{"n_kv_head": 2, "norm": "rmsnorm", "norm_place": "pre", "init": "normal", "beta2": 0.99, "lr_head": 0.00621, "warmup_steps": 409, "train_tokens": 138400000}
Each number is 128 + 32 x the weight over its row's rms, rounded and kept within 0 to 255. Layers, rows and columns count from 0. Numbers have three digits each. The size before them is the row's rms in percent of the matrix's.

# layer 3 MLP up, 512x128, rms 0.185, rows 22-128, columns 64-127
114:095118156095195097149181141122043106167130150157163185081138120134146180169173128123167176078139129137125108197154152069115154154123140104150096133118107122161155089122080182135132103158091124
113:138084117165135104082138120171116138094086164159138110121140083177127115072138187118110149166103124088168102119109138058143112144164220161072084148077135174145152155116104098044143158087155134
103:090147148152098164164108145163150144133129189162152105155100120147147130121182134165075135127105148122170140108119151170114139074088145109121074123098137111086151082152093094098139143156143212
009:136131142110093167115131106187105128075126119140116127159141192078136069083057139153129149142093134113202135125182091148135141098125142142081120132086111071140095090078103119109096106125113118
118:157147165128196133100124129087122074116145132102140122161096161126099098195094116150067204084152063117115110111170179134104135078175112145108132069119117170083187170137175108126141127095106170
115:207153178125102064137085097148190187115110130099100041162116082138144175073122125118119114153128174120106181151182148163186135118087182075139143083128096149183056165111066109141193146148083124
107:124127137061142151137125132156098201124071125131105121113163106138103107139122092178046107128136125126138128142154081141092125124068143150121072133148122104146099131180071126161142193048096104
109:138139113153066142158096090117163073167138123128060118111216094156151213118133143083197087159120157095073146152160136149142190096122094137187134143146190096133141128111127149113078092105159158
112:139121078043185188151142203171112110068091139121133142147105110120182156152192146194143102119180137165203181147140114135107173126137136158056062185196111114120125139088085151126169140090098119
010:121119160151101092144128135175132151161153098204104167115102178192147094105089128147079138159118204118158145106128134123124124126113152146173118038066109134158138159179114146090124117126094111
118:151154137122161111109107179094157173086167131168155090101100101152124095190120066160065085121138136163167127104083131101123117125115134141131117118177108121152097169101109128111136127116042159
099:185120154078182174151178104167114156150108167103068156112110129144101126130175152147131110095158122139072104131182114064149132140063095096132124128126098127148123101065159154139150172167083134
106:131132103130164146091127232201126185112111203163076153125029175100112086120158078187075128120129120132153135124110106127088152152134157110135149100209090134140106151164096164148134120127060185
114:101124094102139112115121158125100126174100164162132188105097164145173109099149166156176095105103115095137173120098108088121140183119156074089174124093119089044180087115130101183089149116117160
106:139084117082162142076092173129108121113084136152117137200162138170101155063160159171148095107089139111162115141172134157090091134091155128126130187144176133126200162159187145104082137147089115
099:131141129153149140120139192149189136094113121090066124093131132115142170094175135124139090152134171041158162163130121096121132126107125114154179168106173119201163082172095100135072153189114107
015:174124114109115055100099137124139134125108082158083171161143128059109170097180135143106112105150088151141174097132171134159049148113149180094096175167135112132106117118114094112130114112170132
111:144136113155058149226132148159109136115112097183094160088122162134145121131151129170141120120111128113123162159157082100122167170113120129131098100109099069151182157141070139080119100141074182
112:134155120145101119093157135132139109095169115140154149130129189163096130156104178198151179133098110085164137110109118054082110107138183211069139115103121177110152083175102080114075101133164140
121:157157129154086102110169102098166156172165115095129091102093127149115179151111084168091083181086137092150100112118165157132123137081131139099208131130075203124133182085124117156142134118111114
109:094122061075066160098119124173149126099152076097150173122100104107109122160133102147093158122117146105101107134105131085145090122099167085087182124048165119082104094152127113109072107152177163
097:100137066141148145198173192183128179153154171136163116112082172082087133109160138129139114110115121157140135108094185082139174128114132098164161171080120125144157141153108105179172153095108137
098:174102098078157115121140131133056175185193163093135119124126162163146083152163119154102194114084100140196174126168115101129115123165155109112143190092115153109119159077132145167170177078141105
017:141132163193148160164164109118168083110106176148106146155129142155091164084120140090128111155131100084092094159163095201138185134096164105102156134150180089100055169130140136161120092094118103
106:108130126083130041065131154109121187130116145121099151151131095086117149068146077100067154160112147074110113154094186069170131191167141071136159148130171131160112135128126110136168176106150092
111:178139052141132115103075136078166114093157148069165146169150165117115178077116101108146112152168112106157077138091169108080126174145095134116161154104152118138111113086129138145178151105144156
098:094176161149102128116143148148117070141144144161156124118113081155118122085160152130148156097118134146170127085134155026095119164156104151103109185085096107100213138109079108143097114090140080
111:132186150117101132111068128133137126140160167152113104207063176109107082163069102147069099118102123176145090202175107079107101122133133131109152115141106138086133094104137089167107197109118128
100:066115077076172102163143117166108097141144145159145168115132171158127091124200051153128098158109131157152144150160180068119095078128160135139149211127103121139150072179146142099101133074123069
115:120113111137095119143095110141167149136192108099170150137145123180133160136138136046094155132141106125109142180108115195084078140113154097120138098063165116084160121096144175147112124126118131
109:123225086109190139121172087149149138085098099100131159120120128161137120106150103187105114111139190169103107130105142037106138174095078162113071148160159118191123079082120092100127136156119136
109:108149173156126082158139114114134149137113169203090118140119163079153109093247169179156119153172158150184180089165172134125061139116157109135104144107092165134130094160081092109166177098136173
113:115122150114085051177161106067119192136147141099088096120150122081105185128102111118107137140129105140098150125122179165157170156085130131178150082117146104171066144137160133078168114124137124
115:122117138175136107115176116139071109096198107122150126125114116144151131083087122133117162139136088111097080111147142135196124154162109182129116076189100093177125193128167135148155141146082110
111:179065087121141137142130151121159133119137115138153089174135175104080109138170167086159181149078161161138143179110154192137140122112191181151171144108143099134099106163147172075123049083165121
116:122148100097134102163106139152191176130158094176154120114106186191121078100144080150138184172116134123156098153108171109157110077142109131134121173056164096091123090119034115090079082125104187
103:151133139169125097151043180080139153108089152097169109150073109137112166156144099093133143046106093156126170117166175166149118168148127111120129155130127137132131163136112079099088068095138119
110:097116148139138114139211150146109129144064163095183095108109173147096168080140176133146119189102145117162156127099162108150193149183156094168098150070130106121107085096169156114169150168141159
102:148121185150136203112174082202181131155115145108103126147172129076134122116146109156113102084159085142113086111151131115128157125129117130138123116203167171162102112090118168104122147130127146
125:130154075117172130124069148134115116168153145095141158139099166126114129049112087110191070145115150131129166129124101114096093118112130061099170171055167099146112040098072125137157111085078156
107:116155120091131114191127162098180115120158217159129181139097142151081155132194128090185145155068186053177125117102145134126151138114189136140140147100107159136135146127123089121120123102106123
108:176127138139100117129123166108134130082130140149147084142116202182140104069106132122191168178077104140124048153112091092141130087098088163160121141126144060125136124131170127142103188132114183
109:141155080131155114149108215121094109171172160177105126138063199103179131081104080114145163144192084142154107118126111112065093119102128102103131124102170100122089142179116083129150139129074161
108:131118135111073114111158080190171129138086146146172157146147116146149177110078150104148142165070099095055161155150133169196139114169175172155130152169209062122107166135124156136113083124171143
120:128176051117146173181149135090129138137169157139075149098133193100116153105092124124113057118156171158163127151100076150101155119107090046129105104165168084149106111156078139174150118121073108
105:179120084121106136161153128152138129133148146110170109164214145181145175142134143111155114205192122145096104090129185107169151171130071090180123132154135122162141157156114122146190092142134053
103:079094103133134122083192117150076133138168088172101170117103159107134114163103120104091176127120141129135192115099095117098190087106125105104162124186140091143157154110113096172153149183149123
101:162092122151188193107140129134110119179173120132110088120100194075126150124189112120184063078165063076136125175152150143095151114161121114118191164164152160185160086194138095086135109135114131
110:129159160161091109093100159100151087145151147073165129149106123107101088118087149082154092204103092131110167180104108165120101176053105158153127148144123150148081099091166088177141102157169126
016:139145047103129137118087144112102125145187104121139115148081157186190088162146166080103130157109105133131135115096167119115072086157115087152100104090120103185158084115114117105131145147122130
013:119141087087106115165125156157145073116137069074111072173137113096120164189154155115108153144079125151168090116113118120110143073126138129096140147150143129143091092167092153140139091122160150
015:083135070120000130133169146137133112118110120128131134163130134109141134095117145180112105139122195171182108125166101124084152125163113122124129162174081122157173104118133127078142069137136129
116:158088095139131126131149131169127108190046134115087099185112159155133116139139157152162071154105120118113139097196142136141149181113081101127078170123108107135205115104055133107110136137119126
015:133158131139109159156170163140035117125160125082074139095095164116135167091175136130124163184136154182126103151105076142136115056115144144148134096134153123169097071158154157118137157141120204
107:085111117144146125139114169083134151133094050165117110156158110103157162097154069129155187118073136123098129144149140115116119091090132097132204150090133107116104165152173168182095117147145185
100:119140104134115102108082111171117150167083112092110159092111162168137124129109178177177126098113163105155132141108120133137100118073194140083201148180096166156188116130148147125081150155149204
118:128145166093168117109094133154080123105166110144084103126107163129129143102101113118104097149114170184166094158129115175099077155122114083114154144156078145198160143182112101085150194108094085
109:065122172123107116142149164133098141166079160131112091135144057118183141110086118131146088118109152131123139120127197150121122168149123033106149121124148157119185132115122138097132094098155157
113:105148112114116160129078148134149163161119168170130114140127160205102133151179134123071131157123101131096082177128099106128091120173137115159140135132160055063094150167149118131203182120147097
010:134082077113107153174149107075130125132146094184111151143150151153158095086150127209092167137117119120153121134111148043116127091176098128123138132148152099098170116170094187071112100103121108
117:154172120165111102154094123177136158175157161053133080114121092164137183159118178100142108121146125152087135146136134156126189128148110058131169196155157070181065125113135108157157127138155153
107:133155152192123187149161147130149138085165115201121121134161105112123174136092142064120091197110127110141157131167125135120211129161116090129134158120169146121096071139149116095082110176085095
106:126116137179143097103140108142139173131136148160112145131095120167154129086117064099090104120157138159132071111159171180157136167157152113140161149226161188188135136110134089178147116090172128
114:146098128163132185176086141138092145114100123111111112111141094126128163078122146096171085103133091090131098154154153049176196066054144192113120166127139099141111104146107157141116118083110110
114:153125163115106101159107154155155079108090117146123106177209110083110153107131158097101098177162114087196159129166133104165059100190160085129136140113154086155086115107087145120094103158114099
107:118075140153084086154112176122110110106151154095130090160127104071141199109104180101198121149167158142131150133144118144106144100144131141130179174142186170163121120036166150081129104141184177
118:112091109117127153177147117087198107107087148108120161148142136168147152115106187168154138118175114071112116148161113108146151159176098088117163141153170112114153156171175151164114096140107098
108:131127175099146133071160123090111072135088100187111152136128096102097087150153154148121173067060112156121166117202114122103096060117073134110112116164149083105148118133169173173116128150173153
106:185102097141082119099160083125128079122116070142194134101160108196109127117105183099139096150120087111134110141166156151151124174126151089167208091105105109111163149094170142125077126055169154
017:115137098154135105121159111099107086074114115193140144126112176103107178073081074129138110222125178147085113125124114178109171144079120135130177114156106126143103160142173115167161164164158092
119:165102181105101075187084188093102208077155135136143079151158095103157143107115164094140113152157120098112155145179134166148160126113072147134094124124148089150110152122096173154164101093188099
108:105177156121162137112061126105113166152173163158117192145110176135177109149138121142090151187130156158145131118105089152053176088114138088070148098109113088094130146173129097099135180125141133
113:127108142169098141145072122090180106140121112133121096140218091118148178098104157136173135103158135103149165166203126172164139157151077117139141125145152134158122140118092194103061099146122118
015:151125170106125178137073110127171174131097049133120090103140150130160135079094152174087099054124118098112183121177115164104195144189110134127095139154158158077094088120135190131137099166109156
012:164145084163127130151032118167161124157093078109091141126187148194084182100137140072138138182133118104142119129108089121121113077126131189156079091114122088133092153131075109125169120124128093
022:177098199085191117104138156120207145130104138136127104104111183187140115141161201184103109182133181101118121136140112175125117091082134104153097084081115117105109110112131126165071123138070158
108:139118150080117086125118103134160193120133093081118185163163098166120116062139121183118138124110090131153059162137139099144082157064171088110118133094136072137139129113110115082130165079087123
109:110095124149131124099105138151161075134168143132169102148143136169131146124148105150159108160121183121136137105106158107114129161122121102096174179137128142124162135145118125183124130114153160
108:103111143124106154202148108167201087102162123154133157109101132144107157117190130128161095060116160061137097154180117100179136057140129131140105159155153077125125053152140132117096053113130124
111:136089110173112174143123136148124135170153128128119155038124143130152133088127080153107098114110105146169149180142096187144116110127111071118111106088122110100172082038076104085164119139099110
114:156093088111115106158115122110075110164143132125092173138120179127196130085095096131151091128144067127170076161066137094151113108146143100072155065151121107109170155134143147166117197045117103
106:185109193218093150168101123161148122082115114098107057132184092064098145122085142118134101137164134135168153159157107155196116097151128115132169119142141124158107197147153131111162161141159127
099:110173142149157155139062135121111185059178117151081059178134107093120090103147150109071123130070090150124135113143150147146125064091141109111119076131152097149159130152109113171053166136129139
122:125141081111110095069141088096084081151162158171138109172105118144080130146103109138097130137195132149154110115119070135114104097098187172116168047132071124094167134109130134189171121159111113
107:068211143076131110076114119122174040148137143129118129181082113191115157148095053098165141093172089154085124164153129113133080092112134082093135133091147194104146150109170067108099128190142125
017:113133121091178131146078121138154170128100075167140133099125105162193075171124178120077072085131133120123123115087161134122149033102138127126075179115119142092149146148095137137082108113147116
110:067115132167143057145112178112120147169132157119093162113088165119178124111169149137119150096075160114122116122124127153131136065181056096174092168103155084113151143131120111083150107171083153
011:142118096070083131149086138168128117136130117087105081157131102136207140164123153099129171153163139123123182098142125120149100105103154066141121106142105144107210190202122175106110084091124071
009:170112137157130128090134129154157113142114149123135062090090128059166148122109092168121122148091164061089160124129144138160137105082197119138143091083147097106112125172108120138162108128167128
112:129084210122153199159148114116163109155148138089113114138113181119114067123110149144134106087114113117156118125147087110162184062104086106143126160166181073150126136133129168126147129179121069
100:138120127169137117130136140114078163129119141118100099126121165060127152161145121111148088113135126115146094164105116116118136116163161135106139154145166192137151131185171176018092157099140113
110:136172116122124109100122113099108095141152130044121180192097108169155110138177088187120134155116053076094133156180140128158094096144126113094125118132185140129101116181105104142098095157140081
098:117143061158112120147167142117108058090164125172141133194069122141144163144122117070192096151146127197080135158090136096139104167098125110084090078142132135064183130206122075122121150136153153
102:079137112128144110174143196177084159123142164141050149099061158071103074120119108188084139082122086174135143115130111159090136125111127165091111182151146119140153081081143095103137120203160143
111:106100112114119108160107167128094154159067102118121150115135131088158163102169137152175132151146155168117167098096095128089147146107097074136039114136167086094175096136117168108144143106086129
106:108166061145148100097104168089098134088150165094105153128195084159138066173155150153120133109124086207142112145123113075171174168083108142146173107140157094148147109175165140137097117087123164
108:126080145125108103057094085111102076132145177135150116072156107186086105150156110082135160156125118100075062172091152133153088110162086145112161104090072155097114156150142158127078085146091119
106:128105108195122119118184138092120125057147126126099062131170081126136144166063115109128129150162084162130114160103125149138055070108076086152171122104116049124100207173125106084182121158091139
110:102098150137117174093115110123104170172135103069174094075104115147128117130099136172129124108102105138129167076134175117152144126123173138156153101089126100082122134128115130129122082164087154
109:088138131109129079101113127105170083101158118129163134144091154154113112150107133098098164146147168137100129107155141070164140144136163134182206155109147163157113130132224141066111166102162103
123:126113151098143187165152197163121099105062164135085094097170130102124107122193163181120067082102152097136122114127071085110157110146104126135118170195162075101114112157135133116179089189133122
111:145090131173109049132117158095106139103178165100134076130115119107086153157107122059089126143169107178125137152157082145066161124139090095126157106129128130126132134092199120158206150111107143
123:140154166195147136158174098114120083101153113142099103152120122092105114082168167108180099098132091145123122138136115148138143087056089164097112145183116144071105122129134155118135118129149097
113:095129129166158134075141107145135074229129134142144141113124139182129112122107098126104171144098090088136145176112177105160119076093124082129168161140123123165128131132130150169123082181114097
113:128144116161118092110152139134093193127176092084148085113094140099158128113111089116131202117133107096184101164103083101132174166127146146108134040132158088179070162148100109162152165125136123
019:157163102121122125130157168130119153105079123151102132122189143185154139155214167172119149204152190157123137150101134140138134155147165150128090179132154070110108069127125088156138110189084145
123:165109152136104135154084070173169164081139092166158045121146114180060169120097169088140078132165090108156143144154118138153151148123136150107129124123131176165078131104199141153183057110127151
# layer 3 MLP down (transposed), 512x128, rms 0.142, rows 22-128, columns 64-127
112:176162139131108129153168155121093124092167067146056126167127103096144160171122099088124098140113197163139118151202177156128090142097090146084087168150165133103128103127118138146114149111140076
113:102102177150091112103133149133122137135156132172103148067131153106168098153121090114097110122165167154141136000117170135103109093113117150178091123128094127069083135097107130147127107161052132
099:117129086099106160111090106113127167141119174112117162087177145130111202133159153142104102123185112151061078113095132119098172064127149120216138128121114113132154114193164144115135188126168160
020:135135142067135109178161164137107087126118140114092096104097138133125147170105151114117145157155073123169165067103099162140116187126116116071147089111094126109127164134088078121156078096053098
126:136186125113088126133103081082145112147161097110201127109130146121131057171124122139104193131150142138163160000141094148125131116114130147102151079112091126130202115071138087090089142100122131
108:162086109081127126108150163212104179107137166125110175135118152114101173200109150119085106182122138123136145162121146117081100133099161150147157141119169160101121154110059147119148082110161103
119:092131079147088099124156152123132104097120164130113119104075128178107143132086146121131065107060109132068101255115130108143114108122119131135184120117146122173118115089145134129129147154123119
112:104087108127203074094140121168098173104158205131174154116089146180136032114127115162094216134113070150171124155077124106113111113122145124084060111149105159116127158149158079131166160149090132
112:138098122145069128148084100113139084168134101138123108117131102179114138086136071117160122139074061183085162160167176176127151092165163152102131088107135168150091071110164130121140152101128118
021:202192157139106131121171131108138126117158110125111098145064105163168044173128072161115160150107111069120189157101133150155129114108157107123123095132141167084134142137140164151158134136126173
118:130106130122112111130100087197146130140160175142127107175190144121165130085138117157115113122088110115146118107101098107189128124063102127096178136164102120112185115120125134143088168105125112
099:081158135130137135145130046081154131112113204121102156175154147192146127145169117088126082152108191150039146210127163129128118124124158090182065139121134131125104113161175110089117131116152076
106:175117118151125131175136089084128085124118113137150089151118054123116156087140135111146165137146061076127112107178134139121190064182099159099121098122170206143147087121157186178184126087106136
112:111074135104133142133135117113117151049101157145099137163100135115101131164058139129128114205111168093085124228142155134147141137133099107136114128131144128130106100126110168091040127149139128
127:121105182152084087104086134155130136116136142142112140147141131100153125102137136156117098129137129121145151223124110120114127164122099107121161099127083139101174167097184138147124119127137115
110:129075193124074111148124078094116170082172082139138137161120125077138097119111116103129101131132127099159160101131161058116108138124131072140121099108155125157090139087135103154103217135114137
024:113112151124135147137140107116164155163117178116184093155164083089108146122136148141098094168155122071166123152090148136093142100158157093157210123112127106093137164115076155139123096031139155
110:111114138136110144118107092220129127157158147158128159149115084164137107114121119125075129101136155131125112111099126083179144177177136114079137105160082106147142170124107102121128138098151137
106:166131127109148115116087126148080122127164143126150134121172096093108171115170067117101108108168103090129135140186162213108136145126141193147118068139117122076153138095119122123177145128091103
123:126104086119155134138170112166112116149124167179155115153158161101121173107141118122119115102105127103133115253116130132124102140126148111097167132108180106133165124093128162128106125136133115
105:126129087145193119161123112191158149127141121120149172075116067209141196132045141047146108099167129094135191112225119106126115111153119146143113117096135075126147136148098152143104158117160128
107:134117138156130107123162125135126096204072121133102123129154087099155132107167182129125101121128158151199160154089100170153168082131157168146116119136130171113111143137094097144142084185035197
099:117133120111133116038130111105112150117150142117099147172169160192106082157114184139124113152141104109111106112147093134119154123089141089153148075121188185094179131122119154113127123113092077
026:125143113166176157149095141109168135167147167131097111128204136165076146208206111115147146126204145131169120038079176129135125146073044157112112130140130172098150149094110196144140152179143171
102:194127166141104116114161151158117144164093155171091155094132124173173173093128136106146156118167137121134141130125169112128174166119108136138127092069167147178118110205126126095188084126124137
107:151105155178109158166155121116145132098131094145070127112124103122176139143164143126153091090060110139136122155122183140126124129080073087131084131180129124105121129114082157116107097136195094
099:134133112135127112102138161146163108104145166184152078159216114134115127114077064162134118162133120138102097041155118153157123131085139118161152076150125148117087107118099151146135102115135125
133:137165131143090111105154137134118132143137167152181174148109087144127113150132099139131071102133115155085130255119127119095151133113130107066154131135165139121125132094174141138073151133184121
114:108155129136167114119137171161139114128075109157161115085154147092090100092070159139130110132133061127074154211146169122122139097120109129108153141177112139145101134170142146136140139084088071
113:094112095164071105097117143117128109121138079115132133135159137092115169133154094112129096146118152141098067068127112138126168156122097107140060096143119087152139111191171113135121116108140115
110:136131126141097126122164080147150085159139115112071104098141203096166133130115087121141093163099108131057101249160148145123145210095178121083149119136207099139112111164132145161134103164104125
110:055118099140165169138121134122118123120133100153101158107149140136123108197096133094110137137109134161119089204078097111142118143167132087117120127172151054125127137105072122182035099168152170
111:101120183107113120155100120073094188156079174120121168166104106115157153136160090150129101079070128130158160255074103167166121090154092102083115147137114126156101087120110120128117112102099156
105:138137087111159147130107137180114171197159118123073107126138146092132150109131113117072107086102054122084118140200101119125150093086132121117170144126096082124131129174063150135106141128169180
108:045103149154104061111114099147156119122145199159162142137117056135137113190126139162096128122112181137167134068101156084125086112174143119072146118131126113115201149102123114168101156150095147
112:172098092172137079147177158168127153132130141095125114098144118124159125112136177130114077102213066140196114226142150108167132163192166106088084108146110145127128096157107133147101140134131122
104:141145149116128137111135089143135094151134168100180131136182145140112132135150106109144151160247219116138127070188209141149101135132072126156116101150101129126101149088144081154144055093166128
104:165125133120115116135136106105191112146127104102145152108179104127106098111152162111173065130112093104180168100177149107113094085125098137106047162105209109110165115099190119083110065118134142
100:107106096158169062112120166123107117143178087098125155127116154124105121086188129139017119184082127159152078127081136146091107171120206082085129104119083146192188124105139125099115138175144121
116:142150156132102111083122162119096078143102120135109124136125079151152136157112121112126144156129138121116091117141144152071146153140129167150128152126147101077127127211072139082095143141175123
104:167102151157099183120083090086126151113146154151119161156139131198097132118118154162090091154185150119152085088143094108113181174125092122137174117123099172113168102127151135113131104121158093
108:059122164094151089095188138157166143133095115125134148120124083060115101160170122090093105120151147131165131165153174159111141150101168115103143118191130157103105121107169122156135102097087119
107:138119144140156123106083102127123132122088102132120163134098093118251170182123180110131121176181095116191170191114151158121166197120118132151145109120153146084136148134131131105134136156114163
113:112107137176171099172107127103092175083134143110100114112117134113129031148102132177104113109133112148151170156085122066039113116103115148180097170143090096150155150082132070120218127139085147
114:088166196154160172142168161157157095218142134161058121140141060092101156169125166115085061095088153143132124098126172142129125102121156141146131077113140166092121103160113107118160125099097137
105:122114083111176157185079143092128152142143121149083086118068106146119124156148117101097135145063167099094123125111067144149117097113130132080127131162123139135118075144144075126120127123112169
098:177169099156114102079122142183078134143140131143146142163095163129127196108092130176146154079170173086129130192144069131176110146135158164125139154178081145135157123153064122102159110140131114
118:091077142114123093118152100161107118137125128150133107114097102121147143140099151153124141183110099128106116255107117103158117139113130075127094168107131113088111164113101134103102149142144114
106:194153113119161148126175140079157122097079141093041154122137131099109128091167176200166106164106105130093097135122091127133118119128158160120108075093192066148088176171103114108146103131058132
026:126148129116136139103131079133113176112103125113138095118140048146141131196130153158114136109083081134136136210117140123106162154100094168113125151150125101040119134057102163141204164112117158
022:113113106166134101147128096110168109111142154138205153144106122184119111141141122147168084133168082129079133138119100127138185144137090147158143117143123163115124116117183108142081137090177096
024:115129102146164183135153152107104150128033078134096138114157166188163134132116094103125150128113091177089163085120109129155109195165115133144138110188122125114079124135123130077159093081140146
109:106123144128168102180138091081124163106118120154175118170136152144108083115105107164140217095134103155128191077114116169140142116109144129109142095157109209104075171148181085103179176157112164
027:146136103111164123056110158123151078108114119139138125179143144137127134106116111150135142103109087195088159168074155106170146070108169181179159102096169154108140143147121146149102106122104139
105:091067072129120100117132220086120160114041158168126139128057082093121116186089138156131104084196149174128134120128168146119166173098091182113093124201166166124144142098171097167139162105162118
097:096159122088131143147150072149171101147175115113127125171175109095115163099144116148096149133144164153109067093124154140156156144140131116089119178149097183118166168151136092140162201199114114
119:142127136143170128176144132095114131184135173165127073149156098163090101160116136095142115154153149133153128219154135123111150115136102138124147202123166151160165120100124194166140141179126136
104:131147142196103112148154120105119138149122058079075141054181105187133104124071119149135153173104144095111127163098154123099140143100120159084113169116132146099082108105167080121165145139107161
106:116140124171189120110139128110116118089165112166186116128119085118129152126102102199139153055181130151116074141096116178119146136144086089121085130160101199123137188104183106109187158145166097
020:145146082141062136114094122162105146163088054111131085075103073112093078147147173156094070140174126159167157141103157161134122125124076116107127154114176075156114142134083128140146096094112185
109:108129116129140135175167118135132163109099076167185112157077112129099105158125125136131098117113115137194131142086159106106088130094114184110148115151112144102169120104113109133070137153123118
104:132145119130177098131125167068084098152130183119151105055148117159128165094148093120115191095174089175166120196102125184152161086124166133134068119102098145076129126147147203151107117100101127
106:128100096150170132173173168166143037172106116152092147156100163137130094085121147197070109106140180132110100141114154169154131082120099207155125131118179152118147115171111125097129078167144134
115:102127076116081153077110088135130103113154190134079144112130140146128137107107111101076129178121136132137104200089165033148118118121153161119139115202080145116154130130186147084154111064145088
111:105147138133142102116170129155142127109120158101126189099094151157152058090128154148185105137131150119102156098119118136117143094165144076096084199176107121118081127150099114142122175136141154
108:115158109141128113188111170091038143127084175119091116140102132061055152133161139063104149055123098142118112114102139157165137117114128156104114144119125099104113097162138140137147128159169160
115:153112112074105134082153141116128097138134202113128114145127145149143103091128143138161109098126078089182127103158083100151150181109115117133133147201178127127167142102045067143134176181102116
104:159111122144103139114178201087127122125085103155092136089115122130150055141094143141119097153143121130127127148125157116129126114137047120170157168060121116167175159171109151144111058115134091
110:103115127082155184161110183163160214160108144157091099181060178085132112097125084139095129066132177137139115091086109127074092123094098115111073130136104125126142124149098080132145183141145158
026:151112117181164199143108124125175139104106105139116161099102180170086137202242111134101117168153195111166147161160148148133110115107133109146125104103096131118136131113130069128125110141140147
115:126175128098140127147118105161102118081180090123155136153142126081099061160117130123126176116089048171109085102120127119132146123135143145128111075143155146138156084149187138121180139154120157
105:092110079085127188137118157171184160094081159120141182148123036131052157143118148143111120142116204084070141189140134091108125079061126067155157109161134104142112120149094166086087178143155138
115:117091102090097109061134122149103135135169160116155171121129165146147089127104113060113179144141045124111106148105121128133135144098114145103176152139156120084164144138126096184138175167143145
025:102081080114110104106082101152167100106140209088089149125124178075087144166115110152165169082121124110114095094075156124119088177177144174117133117145175077059130177178137117142115117128170102
023:125094121107087087111126097105145108174101086120091155111125118141103092105164109178146130173131115167137155167098101159145120100102130095193086111138150212128117153138120171084151130184168136
031:178171144131138109120085088099124088137104173075171170176154179164106139187098172116080133141160160082137189117157154139180127102106162177128144129143125138092104145054099104118118108175140143
107:104205154151142140148072136138160103118091147121105150165132169155132141116121148123213075129152131159101109125124106080115122072147173104164132138145114104108104082133134145136110150100122133
104:127123174146082124085117146103154098112118131112172137105192064149172054144157114213079141141160089093133111119132201144134129121159084102091125115132134162131118115129105132132134059152132061
111:094153093127145092088096107123114178123140150174167072100131164117073082070127129102082200116194178102129124114099093099073135115157150085141105113126094132119187125126176101139168116139096156
136:140114117145101145126120128159160123082132048114217096107136120127111165160140088151124112180105149123146162170114147119129137131172139123117161136098137148110092113023095085118134121138124138
114:172117141100145140159125143147166185126156146138112061128232147152129169157123173173127113136202120097122162186144168111142151144134097091158130218143148146169158161112147196104096134101099123
102:086132151132105142065102073140146108107117137130143161133191119106100117130164113097098102150074129172129088086119194115125111107113169130108154148145119113120140090126134107139078214104113099
103:139148034175195166168124145073135118132102079143084109168130100169148116143132153107151102160154174149152141116110172069120123107118077088164051142130105123138157081097131116167091095161143137
116:134117115170092138168141119140171141088087144153160089068141062139102180127115133114151105081163072157150157102130126150144101154097076147154111122119101107125131142108176120136100135167057183
107:181197147112054071119104133110056113120118141141173157122139113161102125191115130146075145231059078132132149112093168111161132162188118138116108134139095157129102101153145099115124143128118099
029:131079132133160127100119070139154140086151167114106070129147134136084112107096163130092139122151117143159151128111128086108160118117096153152122130154081155125156106088097162098102117155111146
106:161144158117154107136191164075166081076107080190143088121191096148158120129107130127126123128143165108121104098126117080137134100057129175168123175088150152146192111115124073083151148128127173
021:119142092113109128112167080104119157099115143166141158084106110101087216156133156170130109184125126104135040072140067156103115109169137145033139161187142103100133175113121097126178136135084118
018:135144079092132130128125098063115117155105150119171116074152194186143171115201180145102119216142140103145138103101096123084164104092095183149184163138175097097119154117132105082102140101155100
107:138117141150192095108106086115153128053182114117094185136098133138173132188103183150113161250124159136070131136106147124116146095134067120178127122085152114108138144141156126105059098105144191
119:120099146095138162140157084121107105135150098130167125125160116176130125117128128128125137175145107123129090255126142075159119114079147068110116165150113107110108159119122101113132103145097145
116:070130093145129112151143189145124152128143155134120103189165066147099176098092130082156113107108124099113140052064110100164111133138179099082107132136126140119121074169123114191107190208146114
106:167143175104127123116117103139124123124168111102166115134110149138147058140155142180084181129122085073155121143146139146148153119127138118155127104124081151114077124121150163151163124127084162
104:202162111100070100120120105110109147138144181141122124131176136113103120104087127084118122161195117125148083040150086165112137157141100122138153059111051132161128172087140113133120117102191152
111:124145153139104130081138115076095135107128090131137103150120058118084107103084130141097133087128139159136132163130136095151146097123126104125187126129118082165119137165190118127083211153122098
117:111151099099149170044135130134101142102136121132115167125128126164147154147138169151170113107055117141099130149143088121116142170116149142192100105124137159133119159121079159134108137128133126
118:144117130170143158108139104133127069136150166117147097169120140133147113095151117162142139096126126157103190176132136128103132130129147099099209101099094190170102113117172130147128167101144136
107:140149130109121085107185167131121134141071164144176118161169086150137123093119147170191108161141107128114192120093160108131136126126129138169054154140071177167200103174114149118118134171111055
115:130159122133159134153166120112124145126145086120165133148083121102123131132154143133126126098169106116167174251131103100121097163130147179087084073114089115113090111121157112139155135115126094
109:194077151121138143139165113094115168134169105166134113101113081158106175103125107051087152171144134147127120165083134143086182119102101118115136133076089148141080091147133102118171140124092136
115:167174135181057112125152125089141083145117131135120218115070184155098119083127066133105148141108100107146128095092137176073157112158110093129185099128124119167159094078147170052105111089127144
118:127092104073126105110099168161110169125086139170187100166134170105076127120116155148121101173156073127103093169121112106140154170113140132110173123169123176177141092202202153159105162177185098
113:159148086138161137108092078069167185159134145077125154148104137095115122092073127121088141109113090102098108120130099081119153095164152167113106065172131168166107134118172122103159180145077166
111:086125125127114084133110172138134096103145152127078172131098109071123103117151106101157154076088171189142144089142116149111152127148124124121119143165124156156152072091129129128111111134130131
106:135149158111128091106142081147115109164130180104046142096113106147149110122202161155135158163105125185177194135110165118129178129166125164104205130130122197135143120201182121128186077141132146
030:135161125056100122140104161103142180126113053189139141132146147156136134157112138122083128141167135154113183156094112087103102208076086112116137140155099132128112214074111145114137139128121124
116:149068113122106150150137116155124104078137155154152098200192057109098142127106142123112168181082157150112087096134129140142154108119126158112114157084131165122085088157156131128127149133146076